Each number is 500 + 40 x the weight over its row's rms, rounded and kept within 0 to 999. Layers, rows and columns count from 0. Numbers have three digits each. The size before them is the row's rms in percent of the matrix's.

# layer 9 MLP up, 1536x256, rms 0.0583, rows 733-754, columns 192-255
096:428499473533470450495552503510529505391532441527484469596574495506574580497507533495546505455470530508588563472464464449460502497565488480424448528519533525485449477503494475499479517478514510
101:509419469564505442536544570526505489558470491480524533547498529577477531542498546483450516457544493457417497498460545453496457487507491540478481529522464421511411526551560567494512507512483506
106:492480531498469514497500497495422533539499445474463518530453538541550515566550463525463443529583473502456517479490457581514503458515498548502537535514536472517501494519520492533471492516480498
093:460477516405442438578450465525475515578469489505463553473555503474535479486477529485502544482463498466471483474508523535533495489510488533558522551507503509479495451501596482493557513514454458
100:404486507541543440444458429517462564472527464500542490477506565479535436534533485463425569525523489464495522497410526435524451471522533470488444565507509462482568558462474500451534573528491540
105:458445502566485538493406494465528510458507554561491517459520520492429461487517524472499497473465463547516498463504466518486491545525523538452527504544523460480429534527503543452425430564545437
109:465500545547501449508545482501505535486534546498500487499544411559534531512509490498500549461528528516529478541487391456481603409493514480480486493459483527466482482544492522554524609465549532
103:573484462515555516591511493445501557435497454453474470494529504503521451495466503507471511537519510521530437439546467525534479455504493549524551467445498464515467524480517516474528512528516570
096:485488493521479513481563478400508544519529514451518476559535549458510535470511506537550516479518440427533508508517490472488462480439468521511452443499482445535517538559466490444475442502493492
094:553571530490530428533470509550535514471493486559454502526506512438459516533515527485563509454498475504538493470518479529495451504602541509501423505459546558534497593560520492484588518587401552
098:554578575588540494463535505498524485520535502505458553555516485393492568480443481384509550502520499490443464535524488503520498453450494452515453494530549452459458479500446512462440488504621525
094:538522503547504429565584446429525483450455523458558527511433489544453529566387488568420468524443450443502480450526460561422471402471509531517525504504496472498540520510437469468571530500497481
092:493455591486498555452547432497520537580499499499497531447516487541528478494523453502492455459564539456461563574419545472543512462502467544483512505492524505520582498441469489479494533485451476
104:515431574556471530489436529494462530530534513503541495493539549486480435503417544425486466442515469562540425453487526522557532476546583503501502437524507474451510553513523480511496527498489489
095:441546472480515540512452534515499510542536539422519481489510466492411548479487493394459529536509569547591545500536530416475526513529577464423469393466441556530472486517505504515551455536544507
100:506525532509472499452492481569553497476483500547446511420499443461496478533571477514514502592509497485461541497520544521475538465553552446491539472473559491503500519451506460498463521445509455
103:409476547535539508411455491554564534536453518493493547558535437472422514517505499481450400484488567436471439457498480480567493496527502512502460583457548480545520415548499467484565438568508528
100:436488477450506479446558563524553481424483548494499524511474589463460553555567497503571469521560586493457468535577491445450490486542468534447467445475494553509507456530523515536573495445422539
097:461507440527493501502491461509428510532397526532470579475554470426487564527503513494476471555452501476464507540504502478544478433502462439513489495516470496439442574489545583461502517539531575
102:433506580461529602441526454526494495529468490449476452522569442552406493427530516527468525516417482445463511466476525495522520516493449512583499468506569498424466541510509561467522499536463462
093:495516492556504488519460534496519512470443551496471458435449424481532478425516464489532531521517498519475464508458526528466495540557478502487431520486514489516561476446435550571551535539479485
102:527496518534512490496449442512524473476469474527534511505525541466509523540435472505456506494489515485467571449444532482538529590500544565477557534489559545516484565471563534575465508466520498
# layer 9 MLP down (transposed), 1536x256, rms 0.0152, rows 733-753, columns 192-255
100:462452438549493506484539501607483429520448602496442514571511435520470478472560530421530441518465531513509476509486488468470512538465513441550452467526481547532519502483396437524571476537561531
101:473541557480488569488468467518553537424506483573518464448520580491510450402495533537528488547496547486581502423509500484470548496580513496491541564502471499493558509490549494500496461504513467
103:431466529519452522522502479584532518469474499416499467449470481515478479530482443534474522506476544550441500465465490391572499525510424469454472561473487522534556487548466576468476588507486552
091:542473513497450523514512401527483491479557530532498453455530469411481445514508461475464468493583486574525526535454513463538507475466454498495506530469390520529543529462441524460565551433602499
099:445592502564494508453493480489526462496555520520445516527498436565496525446526544495557493465502467487513507468510540517533506562461446517571508495567537515531466476492521466525476478490536459
101:508538496444550483507560481518459540489440502520501537533457548470492596519482455528475507506477493496447447484436505555527554469507493447559525435518551495549495517463521499483528527468458524
113:552488553558548586520455523526510507529511459502527520526441512522496512493511467505490389457532464519442539405492529517548440502460425511517546515475427448508474535483481492516453502564521432
103:520521497588482530473491546576489481552558477530500555491482369483496586474530471498543591411453556504443470518449511471487568507497526503524499490474462512484525536474557524464447485503475488
098:517499475541538511546447510490567435466578517543521515600536548519570511518549518508468467542557563495503424420506490524480477503533557533543478489504543495535483496489515408519489500478487522
091:414459471458531505480464521441498490512545544470530506458485498504503488499548497546423479471504516469474496534479509487534564489459538501466523474447448511501511490452500532527438480529555511
105:509527512500555527475456583412551495417456505399529553511591523584549495539502484607435540447530457489470555477508456466503510480579498557450541497527499518541525433477546464566490541486411545
091:481501495457507549496453496523456510622457475502503475541430432425513508397472589528465479493504523483477533470549472482569524475525523552463487484515498593469466509521508529491513548418412435
095:530509491440505613512544543493522499448521506466467529523521436491598526490429516539524474513480530485489491538555561573446470435564462524505535509500465537432434558521536583503496497467498455
105:445467484497515447472504505571563407491527502521451537511406440461502522535501534487534523556477469434466521478502553532489515540474505523508567559482463554485516523530456512510522511497448528
088:525525489458585526507565500532548504462555453447490535545454504458565509632516484463568461549430462426432509491453523567511476534489537485570490532536541486526526529523436449528478543459397514
100:464502493517588566509419547450522383523499433459450453513526529465467478484455532517470535427497533524502453443572484537501575520508435483496467588476498516494474555464522484436514529500473473
103:509481481496398513531505533449504500502528428548509492476407519461510466464473460410459545496492484568541411587428510575477390466502525491497532510472457582462523501495500525563498493459453544
100:574527480547375516459455520536421488529524504461546502459542465528548467424521552488534517515501473496561544424437566458501497541457523462519528534530476466541556522516505456487504427513497524
097:568508498506451404469512491547528524557504499521525462571456454484487540532518483532461569520464433479507539540467459462503524528518467585462564468484519531551542520460511485481501501587469463
097:486488468599481476553494555533525483483463540518470422537541554497521504498523483493488444523549494485446507561542492487400495519426525526523467527462483483476460447503543443445561529542471504
094:490494445409473524558625478418475529532537465512528556479440545512502503530503494550438478500491460545532550443582447554454533460535501506553541508529520512462471491556532518437523501422483543